Part of a small language model's weights: gated attention, capped logits.
Each number is 128 + 24 x the weight over the matrix's rms, rounded and kept within 0 to 255. Layers, rows and columns count from 0.

# layer 6 attention query, 96x96, rms 0.0618, rows 0-31, columns 0-95
[[128 128 128 128 128 128 128 128 128 128 128 128 128 128 128 128 128 128 128 128 128 128 128 128 128 128 128 128 128 128 128 128 128 128 128 128 128 128 128 128 128 128 128 128 128 128 128 128 128 128 128 128 128 128 128 128 128 128 128 128 128 128 128 128 128 128 128 128 128 128 128 128 128 128 128 128 128 128 128 128 128 128 128 128 128 128 128 128 128 128 128 128 128 128 128 128]
 [128 128 128 128 128 128 128 128 128 128 128 128 128 128 128 128 128 128 128 128 128 128 128 128 128 128 128 128 128 128 128 128 128 128 128 128 128 128 128 128 128 128 128 128 128 128 128 128 128 128 128 128 128 128 128 128 128 128 128 128 128 128 128 128 128 128 128 128 128 128 128 128 128 128 128 128 128 128 128 128 128 128 128 128 128 128 128 128 128 128 128 128 128 128 128 128]
 [125 136 138 133 117 144 134 134 127 129 130 135 126 128 140 127 116 132 119 134 127 125 137 128 130 117 135 130 130 131 122 131 125 131 128 128 128 126 129 129 127 129 133 123 124 135 129 126 133 130 124 128 129 132 132 124 126 127 135 128 127 131 131 118 125 120 128 126 120 124 127 128 132 130 132 128 127 108 128 130 125 127 127 123 131 126 122 133 131 132 128 129 132 125 124 124]
 [125 135 139 127 118 143 133 131 127 131 132 136 125 128 140 126 111 131 120 135 125 131 135 126 130 114 137 129 130 133 121 131 127 132 125 128 132 125 128 131 129 130 136 122 120 137 131 126 130 128 123 129 125 133 135 123 124 124 133 128 125 131 131 117 127 122 128 126 117 120 130 127 136 132 133 127 128 104 127 129 123 129 126 125 133 127 119 134 129 131 131 130 134 126 126 123]
 [123 139 144 131 110 129 127 145 130 127 125 139 127 131 140 109 115 137 113 131 139 135 128 125 130 108 130 132 125 138 128 121 126 121 138 130 133 112 133 130 139 128 144 135 134 144 135 126 128 127 121 133 130 127 132 120 130 116 126 128 126 128 140 105 124 127 124 134 118 117 135 128 135 132 133 123 126  95 132 117 126 131 135 116 126 123 123 141 126 127 120 130 133 120 126 119]
 [125 137 147 135 118 127 122 144 128 125 125 141 123 130 144 100 111 139 110 134 139 145 130 127 127 102 129 133 121 140 123 119 124 118 137 130 132 112 128 133 142 124 151 136 138 153 134 122 125 114 118 131 134 126 131 114 134 111 120 127 119 127 143  99 127 126 117 136 118 113 134 128 137 129 136 122 124  83 134 114 128 129 137 115 120 115 123 142 127 122 116 131 134 120 126 116]
 [131 147 112 125 137 159 161 132 129 148 134 110 125 115 124 156 150 125 150 128 126 113 131 130 137 148 134 124 125 119 137 140 131 146 115 127 112 144 130 122 110 136 105 121 120 101 111 136 137 131 135 128 130 137 133 144 126 148 140 120 138 134 114 155 115 120 137 114 143 138 123 127 114 128 125 135 129 159 126 152 120 129 114 137 129 149 128 110 141 131 144 130 116 127 128 143]
 [133 113 160 111 149 125 109 135 141 104 123 122 124 120 144 132 104 140 101 134 137 152 129 117 133  92 142 144 116 145 111 142 118 136 126 135 122 104 120 125 126 133 143 127 149 156 119 102 137 101 116 139 142 131 131 122 125 130 140 119 128 139 125 113 125 132 115 132 115 114 129 128 134 125 144 132 124  64 148 127 121 132 128 130 104 117 116 135 106 142 120 132 126 117 131 113]
 [128 128 128 128 128 128 128 128 128 128 128 128 128 128 128 128 128 128 128 128 128 128 128 128 128 128 128 128 128 128 128 128 128 128 128 128 128 128 128 128 128 128 128 128 128 128 128 128 128 128 128 128 128 128 128 128 128 128 128 128 128 128 128 128 128 128 128 128 128 128 128 128 128 128 128 128 128 128 128 128 128 128 128 128 128 128 128 128 128 128 128 128 128 128 128 128]
 [128 128 128 128 128 128 128 128 128 128 128 128 128 128 128 128 128 128 128 128 128 128 128 128 128 128 128 128 128 128 128 128 128 128 128 128 128 128 128 128 128 128 128 128 128 128 128 128 128 128 128 128 128 128 128 128 128 128 128 128 128 128 128 128 128 128 128 128 128 128 128 128 128 128 128 128 128 128 128 128 128 128 128 128 128 128 128 128 128 128 128 128 128 128 128 128]
 [127 127 127 128 127 124 125 131 129 127 127 130 130 129 126 123 133 128 127 124 132 128 125 127 129 126 125 128 127 130 129 125 128 124 131 129 129 127 129 127 131 130 128 131 132 130 130 127 127 124 128 129 131 126 126 128 130 123 123 128 127 126 128 125 129 129 127 128 129 128 128 129 126 129 129 127 128 131 128 126 130 128 130 124 126 127 130 128 124 129 121 129 128 127 128 126]
 [123 131 135 129 117 125 130 138 133 127 127 136 133 129 134 113 130 134 123 127 138 131 128 127 131 123 128 132 125 140 130 122 124 121 136 130 129 123 135 125 137 132 132 135 133 136 132 124 125 128 127 133 134 127 129 130 131 116 122 126 127 128 138 114 122 126 123 133 125 120 129 126 129 129 130 123 130 113 133 123 128 132 133 119 124 126 128 133 122 128 119 130 128 121 128 120]
 [127 123 127 126 122 118 135 133 135 126 123 128 134 126 125 120 139 131 130 124 132 131 123 128 133 136 125 129 124 133 137 117 123 124 136 128 123 122 137 122 134 130 125 139 134 125 128 134 123 134 131 134 132 128 126 136 135 123 124 122 127 128 133 124 117 127 127 131 134 129 129 128 124 128 125 128 130 136 134 124 130 131 131 129 126 131 133 129 129 125 123 132 126 124 129 126]
 [124 132 130 125 118 134 141 139 135 121 123 130 126 123 134 129 128 132 131 130 133 130 128 129 133 126 133 135 123 129 135 123 120 130 129 130 119 118 139 124 132 130 131 130 127 125 119 130 131 134 129 131 133 133 130 140 132 129 131 119 126 128 126 126 113 126 126 128 127 130 123 130 126 130 126 127 128 125 134 131 126 131 125 126 133 134 123 128 127 123 130 138 124 125 125 124]
 [137 103 115 126 150  94 108  99 129 117 136 119 136 126 109 142 148 116 138 122 122 134 125 133 128 157 123 119 132 119 129 123 140 130 131 116 133 135 118 131 112 129 112 129 118 119 135 138 131 139 129 122 116 118 120 119 126 140 131 130 133 123 120 141 140 133 138 125 141 137 128 131 124 126 119 141 133 161 123 133 134 129 126 147 124 124 133 119 147 123 134 126 120 133 131 135]
 [115 136 118 130  92 123 132 149 136 142 138 122 118 121 126 146 156 129 121 122 138 121 129 123 134 134 139 134 119 124 125 129 133 136 129 134 125 131 140 130 127 118 102 132 132 131 111 148 144 166 127 120 136 111 124 130 133 114 144 126 131 142 113 140 125 144 141 132 138 128 119 133 116 134 124 129 129 141 119 146 127 129 131 131 156 129 112 110 133  98 135 131 109 126 133 139]
 [122  52  58  58 150  32 172 151 162 153  91  86 113 132  91  97 114 119 110 110 132  90  89 151 122 123 118 135 137  99 105 142 116 204 138 108 178 112 104 107 137 137 173 135 155 151 171 164 142 142 154 125 100 125  90 111  98  74 151 198 164  99 161 133 159 130 181 179 134 137 165 107 164 123 132 119  88  89  98  95 138 142 129 105 123  77 125 132 112 113  26 122 127 141 176 104]
 [135 127 111 155  77 123  89 148 128 139 150  78  74 131 180 108  83 146 110 122 127 126  52 174 153 134 114 162 124  86 110 118  86 137 165 170 149  60 139 147 152 118  66 120 121  95 189 174 149 141 173 137 128 131 124 112 140 149 144 101 129 102  94 164  67 108 108 143 109 126 126 144  69 132 160 169 135 114  90 133 147 186 113 109 112 151 107 150 124 160 170  52 178  86 122  98]
 [135 130 126 152  95 104 145 106 167 116  46 167 186 142 135 125 183 129 162 138 138 182  51 109  55 132 140 140  76 127 111 115 147  62 101 135 131 142 166 106 204 124  64 187 134 134 127 101  69 116 118 167 104 122  97 123 121 157 147 139 149 129 134 156 138 142 144  87 143 155 138 134 116  92 250 129 179 150 117 125 118 136  71 152 140 112 170  83 132  92  94 126 174 123 123 154]
 [120 122 104 122 145 143  89 124 149 122  78 125 128 114  82 127  93  95 131 154  92 137 116 132 107 100 144 136  76 126 114 123 176  83 111 184 162 166 129  90 133 116 102 129  82 181 134 138 155 125 126 147 132 116 157 169  51 156 132 146  94 156 109 131 184  37  87 190 138 110  97 164 146 122 121 124 133 121 126 147 155 151 137 160 135 147 136 190 130 130  85  76 157  77 120 102]
 [129 122 137 119 166 174 105  78  84 177 174 100 110 108 131 114  97 117 105 147 172 173 102 113 143 161 132 188  86 109 125 115 115 159 171 131  97  92 165 155 121  90 152 146 142 206  94 180 118  74 140 130 124 139 136  82 130 111 159 137 133 158 110 151 177 113 121  75  95 156  51 150 146  92 198 105 121 125  72  75 182 146 127 158 161 124  83 101 115  82 176 136  87 158 117  89]
 [ 95 187 208  39 101 110 146  86 119 137  76  87 154 149 104  96 144 136 135 155 134  86 141 150 163  90 127 141 119  99 150 176 148 134 152 107 142  85 112 102 139 119 112 123 154 127 101 116 120 150 108 160 184 119 102 132 118 105  88 120 181 133  73 111 217 106 192 187  99 122 120  81  66  24 170 123 162 101 156 107 150  78 118  61 102  89 123 158 131 157 131  70 130  97  91 129]
 [107 110 141  66 137 170  93 128 113 135 213 126 112 123 126  99 109 128 151 130 126  92 106 129  83 141  47 118 133 187 127 150 153 136 104 156  93 162 105 181 208 147  29 151 105 139 153  87 105 167 109 125 140 147  95 182 165 127 145 146  93 105 146 124 147 144 125 174 141 129  96 106 138 109 157 136 138 121 151 119  65 146 156 177 149  53  16 133 146  93  98 167 155 105 151 115]
 [158 116 120 176 117 158 142 121 136 105 105 141 127 108 118 135 155 116 145  74 164  79 107 156 171  93 214 169 138  72 126 139 155 140 112  99 131 118 133 109  65 130  84 166  85  89 206 104  99 117 111 149 167 136 158  71  98 167 142 134 159 144 138  71 168  10 109 148 156 161 168  95 152 179 116 179  91 180 137  88 133  89 180 108 119  97 113 116  95 152 184 125 165 158 103 119]
 [100 144 142 157 134 110 136 129 133 135 184  79 140 112 132  87 105  77 111 102 139 167 121 144  72 139  58 115 170 141 126 100 111 125 141 162 107  59 107  91 109 145 113 139 124  93 162 116 176 114 116 144 127  86 105 212 160 120 136 132 114 109 154 131 113 137 127 123 132 123 124 160 108 105  93  93 121 137 171 102 221 113 194 146 186 100 198 123 105  87 138 168  77  74 101 145]
 [116 134 141 143  95  50 179 136 170  75 127  90 104  88  99 166 104 128 161 143 171 109 175 114 117 141 132 145  81 205 136 149  94 120 154 136 196 149  47 117  92 146 172 159 131 200 173 163  90  77 128 156 121 128 117 107 127 147 103 106 100 127 137 124 146  62 146 145 144 133 101 147  88 113  76 144 137 181  83 122 135 189 157 119 120 135 159  70  93 159 105 124 169 125 141  93]
 [135 106 104 122 149 137 132 117 160  95 146 172 123 177 163 126 180 148 168 150 127 156 167 132 118 140 129  95  95 161 103 111  89 140 130 134 163 148 105 148 130  96 102 107 120 107 127  98 142 154  84 157 103  87  92 175 181 132 179 111 159 126 143 128 156 130 110 146 138 139 174  79 105 115 153  18 126 159 115  50 169 129  77 113 166 156  64 185 142 100 138  66 110 142 174 126]
 [123 107 169 137 188 119 104 129  70 113 131 172 146 175 102 147 140 118 151  96  93 130 112 123  98 142  90 143 120 113  60 187 193 197 147 114 133 137 165 153 179 167 166 167  79 100 113 156 136 139  95 152 158 157 203 137 118 120 185 100 105 114 161 129 153 114 151 143  97 101 127 137  86 207 107 123 151  99 111  86 111 133 126 142 192 124 125 132  90 125 185 107 108 109 172 154]
 [131 122 143 132 133 102 122 144 213 143 142 109  95 150 130 152 100 106  99 125 174 170  98 121  85 144 121 135 119 169 133 136 215  83  34 113  75 162 121 169 166 176 120 105 143 131 100 116  72 104 119  65  91 124 129 101 115  71 134 139 105 119 124 112 116  94 152  61 132 101 134 101  87 170 102 138 134 112 102 148 181  55 143  50 142 173  85  90 137  82 160 101 168 145 152 135]
 [126 161 110 119  96  98 112 117 103  82 181 168 173 103 139 176 129 109 143 173 105 126  56 117 156 135 126 165 229 115 178 162 143 120 139 113 133  92 110 116 121 201 114 115 156 156  75 157  89 100  98 163 110 116 116 136 137 129 120 131 157 122 222 175 111 143 111 121 167 119 101  97 179 127 105  62 138 149 105 135 107 127 134  80  96 132 120 157 101  90 129 114 197 123 133 167]
 [165 167 207 169  74 115 120 137 107 115  99  81 123 171 150 124 133  68 135  52  66 104 111 140 134 137 108 105  81 112 130 144 123 127 106 175 113 150 108 134 162  75 154 113 138  95  90 104 117 116 164  37 156 128  70  98 108 106 109 187 109  82 175  72 138 138 116 167 112 143  80 124 151 178 115 146  73 179 132 101 127 167  68 110 129 162 103 170 118  88 175 119 151 105 154 129]
 [173 147 138 113 126 137  93 151  91 116 121 109 134 148 130 188 160 117 169 118 134  86 133 157  91 120 198 168 131 191 184 108 137 225 121 131  90  62 108 156 160 139 104  99 138 151 189 104  85 135 115 145 161 126 152 135 103 141 180  91  99 123  70  85 183 222 146 110 111 122 169 196 188 105 160 100 162 124 117 119 124 130 118 186 112 156 145 156 162  67 139  96 133 184  89 135]]
# layer 6 attention key, 96x96, rms 0.0649, rows 0-31, columns 0-95
[[128 128 128 128 128 128 128 128 128 128 128 128 128 128 128 128 128 128 128 128 128 128 128 128 128 128 128 128 128 128 128 128 128 128 128 128 128 128 128 128 128 128 128 128 128 128 128 128 128 128 128 128 128 128 128 128 128 128 128 128 128 128 128 128 128 128 128 128 128 128 128 128 128 128 128 128 128 128 128 128 128 128 128 128 128 128 128 128 128 128 128 128 128 128 128 128]
 [128 128 128 128 128 128 128 128 128 128 128 128 128 128 128 128 128 128 128 128 128 128 128 128 128 128 128 128 128 128 128 128 128 128 128 128 128 128 128 128 128 128 128 128 128 128 128 128 128 128 128 128 128 128 128 128 128 128 128 128 128 128 128 128 128 128 128 128 128 128 128 128 128 128 128 128 128 128 128 128 128 128 128 128 128 128 128 128 128 128 128 128 128 128 128 128]
 [123 128 116 127 132 121 124 130 127 130 122 127 128 126 119 123 121 126 129 124 127 127 125 126 121 131 125 126 127 123 132 125 127 120 120 127 126 135 122 130 130 131 128 128 128 120 124 124 123 128 128 126 134 126 122 139 127 129 127 129 129 129 122 135 129 135 129 128 132 135 130 124 125 125 126 125 126 145 126 123 131 120 126 129 145 131 132 124 128 124 125 120 131 132 129 136]
 [120 133 117 128 122 125 132 133 130 126 118 129 130 124 123 121 121 129 125 129 130 122 126 124 122 129 130 124 123 127 136 122 126 119 125 129 126 132 126 129 129 134 131 128 126 121 125 126 122 131 128 129 136 126 122 137 128 130 122 127 129 132 123 130 124 132 128 130 130 133 130 125 125 127 126 124 126 138 127 123 130 120 126 128 145 132 134 123 138 119 124 119 128 127 127 133]
 [127 139 140 125 133 126 128 142 133 131 131 125 126 136 141 117 117 135 138 123 138 143 122 118 130 127 117 137 131 135 128 132 133 121 137 124 135 122 124 129 126 130 139 142 133 138 125 122 115 121 129 128 124 124 127 124 130 123 121 123 123 122 139 119 130 132 118 130 122 125 117 129 129 129 132 129 126 118 130 121 126 137 125 130 114 125 129 142 121 139 122 133 122 128 134 118]
 [132 140 145 118 143 123 120 137 134 127 130 126 127 137 142 111 101 134 136 117 140 139 116 115 129 127 109 144 136 138 125 134 129 114 134 125 136 119 119 129 128 130 144 146 140 138 124 117 104 109 129 126 130 126 127 132 134 125 122 119 118 128 140 119 134 136 114 130 117 123 112 128 130 125 139 127 126 116 128 118 126 138 125 129 119 124 129 145 111 144 123 132 127 128 137 116]
 [111 145  93 155 106 153 150 144 112 144 134 132 126 123 113 130 132 119 126 133 117 105 136 132 119 134 143 104 123 116 133 134 129 125 119 134 130 146 129 132 128 125 118 118 115 110 124 123 146 147 125 127 141 123 123 144 121 139 129 141 143 130 116 138 135 134 137 128 139 139 145 123 133 127 125 116 133 147 126 135 128 105 124 119 163 136 132 112 139 120 132 114 141 133 114 149]
 [145 165 137 125 143 153 133 157 122 150 117 135 123 122 114 148  99 124 141 101 144 107 120 117 124 121 113 165 138 110 119 152 131 110 125 134 121 117 141 126 120 124 131 154 156 115  95  96 125 103 133 120 171 141 128 162 140 152 140 110 138 154 104 140 116 152 114 140 111 134 129 120 125 121 139 119 132 124 125 134 124 125 124 117 134 131 135 119  95 154 140 132 133 135 128 135]
 [128 128 128 128 128 128 128 128 128 128 128 128 128 128 128 128 128 128 128 128 128 128 128 128 128 128 128 128 128 128 128 128 128 128 128 128 128 128 128 128 128 128 128 128 128 128 128 128 128 128 128 128 128 128 128 128 128 128 128 128 128 128 128 128 128 128 128 128 128 128 128 128 128 128 128 128 128 128 128 128 128 128 128 128 128 128 128 128 128 128 128 128 128 128 128 128]
 [128 128 128 128 128 128 128 128 128 128 128 128 128 128 128 128 128 128 128 128 128 128 128 128 128 128 128 128 128 128 128 128 128 128 128 128 128 128 128 128 128 128 128 128 128 128 128 128 128 128 128 128 128 128 128 128 128 128 128 128 128 128 128 128 128 128 128 128 128 128 128 128 128 128 128 128 128 128 128 128 128 128 128 128 128 128 128 128 128 128 128 128 128 128 128 128]
 [123 133 131 129 126 131 131 137 126 128 122 128 128 130 134 122 123 132 126 129 133 127 128 127 128 126 128 127 127 129 128 128 127 126 133 128 130 126 126 129 127 131 131 131 126 133 127 127 127 129 124 130 130 127 126 128 132 126 124 127 127 127 131 124 127 126 127 130 125 124 124 128 128 128 127 128 128 124 128 127 129 130 130 129 126 127 131 128 133 128 124 128 130 128 128 125]
 [125 139 142 129 124 130 134 139 134 128 127 128 125 134 142 116 123 135 130 127 136 136 128 121 132 125 128 133 127 135 130 129 131 125 137 127 133 122 129 129 128 130 136 137 128 136 130 129 119 128 127 131 124 125 129 123 130 124 121 123 121 126 139 116 128 125 123 130 121 120 121 131 131 129 129 127 127 114 130 123 124 137 128 128 119 127 129 136 127 131 123 134 124 129 130 117]
 [134 124 135 126 136 123 124 122 122 127 135 126 124 131 132 132 123 128 130 125 131 129 127 129 129 126 122 131 135 129 118 134 127 133 130 127 129 123 126 128 126 126 130 127 134 137 128 127 129 120 128 125 127 127 130 122 128 126 129 128 127 128 129 131 134 127 125 127 125 125 122 129 130 125 130 130 128 119 127 129 125 134 131 126 120 122 124 135 115 136 127 131 131 127 131 129]
 [125 117 124 118 136 119 121 127 121 128 126 127 122 127 118 127 112 128 124 118 128 116 127 129 127 124 123 126 128 123 122 133 122 121 126 131 127 129 134 129 131 127 132 126 136 126 126 119 126 127 130 122 141 127 129 140 131 129 130 128 133 137 120 133 135 136 126 133 123 131 130 124 127 127 132 125 125 137 123 129 126 125 128 123 142 131 126 125 116 129 122 121 132 131 131 141]
 [123 109 131 125 123 108 130 109 130  99 123 129 144 126 119 139 151 123 131 134 119 141 130 137 125 141 136 115 131 122 131 112 133 134 132 120 120 129 131 125 126 129 121 136 116 117 139 131 143 138 129 131 121 123 129 120 121 133 123 131 124 113 131 130 124 124 129 124 137 132 133 130 124 130 115 134 132 143 131 132 133 125 134 135 109 126 126 122 144 123 127 131 131 131 126 126]
 [133 119 100 116 123 119 133 164 145 175 124 120 115 124 104 127 115 136 135 122 150 102 130 125 123 157 117 113 103 110 112 126 145 127 135 133 112 140 147 124 139 119 112 123 138 122 111 139 140 150 135 110 139 121 128 155 139 119 137 126 142 152 101 153 104 147 155 129 119 123 129 117 110 134 125 116 135 134 107 146 122 135 107 108 177 134 117 106 136 119 126 115 110 140 140 144]
 [122  48  73  51 158  39 165 151 162 152  93  90 113 128  94 101 110 122 110 110 134  97  95 149 128 110 126 140 142  99 104 144 113 210 140 107 172 110 104 104 135 135 169 136 157 156 168 158 141 135 151 129 100 127  97 109 101  72 152 196 161 105 163 127 154 131 174 177 131 136 166 110 167 120 134 116  88  80 103  98 136 142 132 103 114  76 127 136 111 112  27 130 126 143 172  96]
 [138 127 108 161  74 128  92 150 132 141 154  81  75 130 180 109  85 147 112 124 130 125  59 172 156 132 115 162 127  84 109 113  86 134 162 166 148  57 138 147 150 117  68 120 117  93 189 177 152 144 170 137 124 130 129 112 141 148 146  99 132 101  93 164  68 105 105 141 111 127 126 142  69 133 156 167 134 115  92 132 145 186 115 111 106 151 103 152 123 162 169  54 175  85 124  99]
 [137 130 137 153  95 108 141 109 173 108  41 167 184 138 135 131 187 125 165 139 131 187  52 106  57 121 143 138  72 131 114 117 148  62  97 138 131 144 166 102 206 123  63 181 137 138 126  98  67 112 120 167 102 121 101 121 115 157 149 139 142 127 139 150 139 139 138  84 144 152 136 136 118  93 246 130 180 145 122 124 115 133  71 154 133 117 168  80 130  91  92 132 175 120 121 148]
 [117 122 116 118 140 148  88 123 148 120  74 130 129 115  90 128  94  97 135 154  90 136 115 131 106 100 143 137  76 129 113 129 175  78 108 187 156 168 134  88 137 119 102 128  83 180 131 135 154 127 124 144 131 119 158 173  51 153 132 146  94 159 111 128 181  36  87 189 136 107  99 166 145 124 126 123 137 121 128 147 153 150 134 156 133 149 135 189 126 128  85  78 154  77 119  98]
 [129 123 132 120 167 173 106  76  86 186 180  97 109 110 126 112  98 117 105 149 170 171 104 113 139 166 134 189  82 108 128 112 116 156 166 133  97  93 166 156 122  93 155 146 138 205  94 184 120  77 143 130 129 141 135  85 131 107 160 138 135 157 112 154 176 116 124  71  96 156  50 151 148  94 198 104 120 129  65  82 183 143 122 160 174 128  84  95 122  80 181 132  84 161 115  92]
 [100 180 213  43  97 110 152  85 120 143  79  90 157 149  99  94 147 135 137 157 131  81 141 153 166  93 125 145 120  96 146 176 148 133 150 106 142  88 115  99 141 119 111 123 150 122 104 124 124 158 106 162 183 120 102 135 117  97  89 121 180 133  76 109 212 104 193 192 100 124 119  83  64  28 167 123 164 102 154 108 147  79 122  66 101  88 121 158 134 151 133  73 129  98  91 128]
 [106 112 141  63 135 170  96 123 118 130 205 128 111 118 126 101 114 128 153 134 124  96 107 128  90 139  54 122 136 187 129 148 152 139 100 154  92 162 107 177 206 146  34 149 106 136 152  84 106 172 109 126 136 149  99 182 164 129 148 139  91 109 145 126 142 140 125 169 143 126  97 106 137 109 153 138 137 121 152 119  66 145 159 178 146  57  14 127 144  95 102 172 156 105 149 113]
 [162 118 121 175 118 155 143 120 141 102 108 143 126 108 120 134 155 117 142  73 165  82 107 157 169  84 217 168 133  73 126 139 153 143 114  99 127 120 136 110  65 127  81 162  89  88 207  98 103 119 115 148 164 131 157  72 102 164 142 131 155 149 137  67 166  10 106 144 157 162 167  97 151 179 116 178  90 180 139  90 137  88 182 110 123  99 115 114  91 144 190 127 161 156 102 122]
 [102 140 146 158 130 108 139 125 137 131 185  81 141 109 133  89 106  76 108 102 138 171 124 146  75 130  64 121 169 140 126  99 100 133 140 163 104  54 107  86 108 143 117 136 127  93 169 117 175 112 117 147 131  87 109 210 162 120 142 131 113 108 157 128 112 134 119 122 131 120 124 157 110 103  90  91 118 136 171 102 217 115 194 145 186  97 195 120  98  85 147 176  78  76 100 140]
 [119 127 140 147  89  57 186 136 173  76 132  89 104  88  98 166 109 129 159 143 175 111 181 119 123 133 133 150  79 202 137 149  94 124 153 136 194 147  46 111  88 143 170 158 134 199 175 167  91  69 131 158 120 128 117 104 131 148 104 104 103 128 138 123 143  58 144 145 146 135  98 147  86 111  73 144 141 185  85 127 130 193 155 119 116 134 162  70  92 151 112 132 168 126 139  95]
 [136 108 114 119 152 142 127 113 166  91 146 170 121 174 169 128 178 149 164 151 119 160 169 133 120 133 135 101  94 161 103 113  89 142 127 135 161 146 105 147 133  93 103 102 125 106 126  93 145 152  88 158 101  92  96 172 178 131 180 111 153 129 145 122 155 128 107 142 137 137 170  83 105 116 149  20 121 156 120  53 169 132  81 110 162 159  63 184 138 106 145  70 110 138 172 124]
 [123 109 173 136 193 124 102 135  68 116 137 175 146 178  96 148 143 119 145  95  89 132 113 121 100 143  87 137 116 113  58 187 197 196 145 118 134 141 173 151 185 166 162 169  84 103 108 154 138 139  93 149 158 159 204 139 118 119 184 100 108 115 163 127 157 115 151 146  96  97 125 134  84 208 108 119 151  95 116  87 112 131 124 140 185 125 126 133  90 124 180 106 103 107 174 155]
 [130 130 139 140 129 107 118 149 213 148 142 112  95 153 134 148  96 106  97 122 172 172  98 120  84 142 122 133 113 167 131 135 212  80  34 115  78 165 124 173 167 172 121 102 142 130  98 110  67 104 117  60  93 123 131  98 113  73 136 142 105 121 120 109 118  94 151  59 135 106 134 101  88 171 104 140 133 115 102 137 180  53 137  50 143 176  84  94 135  83 161  96 169 143 150 136]
 [127 158 109 115  92  96 112 114 105  78 178 167 172  99 140 182 130 109 146 177 106 119  60 114 159 132 127 165 233 119 184 161 142 121 141 114 132  90 108 113 114 204 115 111 159 156  75 157  88 103  99 164 109 116 119 133 138 130 117 127 161 126 223 178 112 142 113 121 171 120  99  95 181 125 104  59 137 151 101 139 105 131 133  77  96 132 122 156  97  92 128 122 197 125 131 167]
 [167 170 209 172  73 117 124 137 110 118  97  82 123 172 158 128 138  66 139  51  67 109 109 139 132 137 110 105  80 117 126 144 120 130  98 174 114 150 104 136 163  75 151 114 134  95  95 106 112 118 161  36 154 125  72  95 105 103 114 187 106  80 168  69 141 134 122 163 110 142  85 122 150 177 119 149  74 175 135  96 132 163  68 111 134 162 104 167 116  85 172 119 152 103 155 125]
 [177 146 133 121 125 139  96 151  87 121 124 109 135 147 127 189 159 116 165 119 135  88 133 160  91 114 203 172 130 190 185 103 131 228 114 133  86  58 113 155 159 139 103  96 136 153 187 102  82 129 114 142 159 127 148 129 102 140 185  93  99 122  67  84 181 224 150 107 113 125 167 194 190 105 161  98 159 124 115 117 122 130 110 188 114 161 142 152 165  61 141  97 133 190  88 135]]
# layer 6 attention value, 96x96, rms 0.126, rows 0-3, columns 0-95
[[172 136 130 124 108 136 118 111 130 133 121 108  87 165 132 134 116 144 122 167 166 122 157 136 134 118 140  96  98 128 166 143 127 109 103 156 110 108 167 118  69 145 126 154 148 131 112 142 162 136 140 134 124 103 119 136 139 163 125 145  87  75 122 107 140 147  97 115 120 147 161  84 129 152 158 100 149 154 163 204 132 137  79 129 126  61 141 106 117 147  84 116 136 118 182 103]
 [112 140 116 107 139 124 138 136 126 112 130  92 146 165 124 108 134 159 140  88 120 123 162 115 127 142 180 142 100 131 115 128 130 140 131 131 181  49 101 108 152 147  96 135 112 136 120 123 101 115 126  73 140 131 122 121  84 153 151 103 149 160 173 144 105 125 158 128 171 114 132  99 132 132 149 114 142 127 113 125 120  86 105 130 138 106 119 100 125 139 139 165 165 143 133 155]
 [ 75  98 137 148 146 123 132 133 117 123 148 157 117 133 128 119 138 130 130 126 126 123 125  66 133 140 164  77 147 133 136 103 123 127 132 132 152  92 101 115 113 147 129 163 159 109 135 114 158 125 133 172 125 123  73  80 104 104 181 133 103 148 122 234 103 114  97 128 107 155 120  87 160 163 133 157 152 120 179 127 151 122 107 123 117 167 128 100 137 117 116 112 129 141 120 137]
 [129 133 118 126 118 115 150 124 133 108 107 115  62 108 130 111 148 157 109 173 126 130 143 149 119 120 138 111 168 110 103 146 102 150 120 155 139 153 110  52 145  90 101 130 168 134 147 142  77 121 130 124 119 150 151 143 155 144 123 112 173  76  92 125 127 113 151  75 107 145 152  80 139 120 118 109 124 137 159 128 137 156 150 155 114 134  67 146 134 105 138 124 158 144 167 145]]
# layer 6 attention output (transposed), 96x96, rms 0.263, rows 0-3, columns 0-95
[[142 109 138 110 131  97 131 112 151 163  77 192 128 131 173 114 119 170 100 119 118 107 165 115 111 120 138 107  94 168 148  81 143 155 175 104 154 123  87 148 149 112 149 160 116 105  94 132 137 120 192 140  93 130 143 126 177 134  89 120 120 146 171 144 132 118 131 108 140 195 126 106 158 143 116 134 112 150 118 109 156 118 130 135 163 142 143 169 155 140  92 125 136 129 194 127]
 [161  96 114 159 117  81  79 126  57  93 137 134 150 150 109 138 143 105 126 117 104 132 166 143 130 146 107 123 157 112 112 116 100 108 142  92 169 159 147 127 130 145 124 109 134 146 138 133 131  98 111 105 133  70 122 162 123 139 148 109 112 138 104  98  69 116  90 172 155 142 115 125 109 149  49 157 137 128 102  98 135 134 140 131 131 113 132 134 143 122 138 114 110  97 152 167]
 [179 153 128 112 112 102  96 131 152 120  86 111 150 148 124 122 113 116 115 142 125 106 165 161 161 137 113 143 112 155 112 149 132 158 145 155  97 166 134 117 144 101 143 118 139 121  99 136 156 179  87 136  88 127 140 148  84 127 133  82 121 139 120 137 118 131  80 105 101  80 177 127 120 177 151 108  98 128 120  99 157 195 132  81 168 135 106  93 147 121 176 178 110  80 124 120]
 [122 128 125 104 145 122 139 150 106 121 103 128 152 109 148 108 127  87 136  97 150 149 120 147 169 133 119  78 129 108 110  94 137 107 152 112  86 130  98 156 133 106 123 161  95  91 154  77 127 106 113 105 107 152 130 121 178 136 113 141  99 121 116 119 110  50 133 183 119 108 161 112 125 132 131 120 119 139 115 106 116 173  87 120  97 148 165 141  85 186 129 136 138 165 152 119]]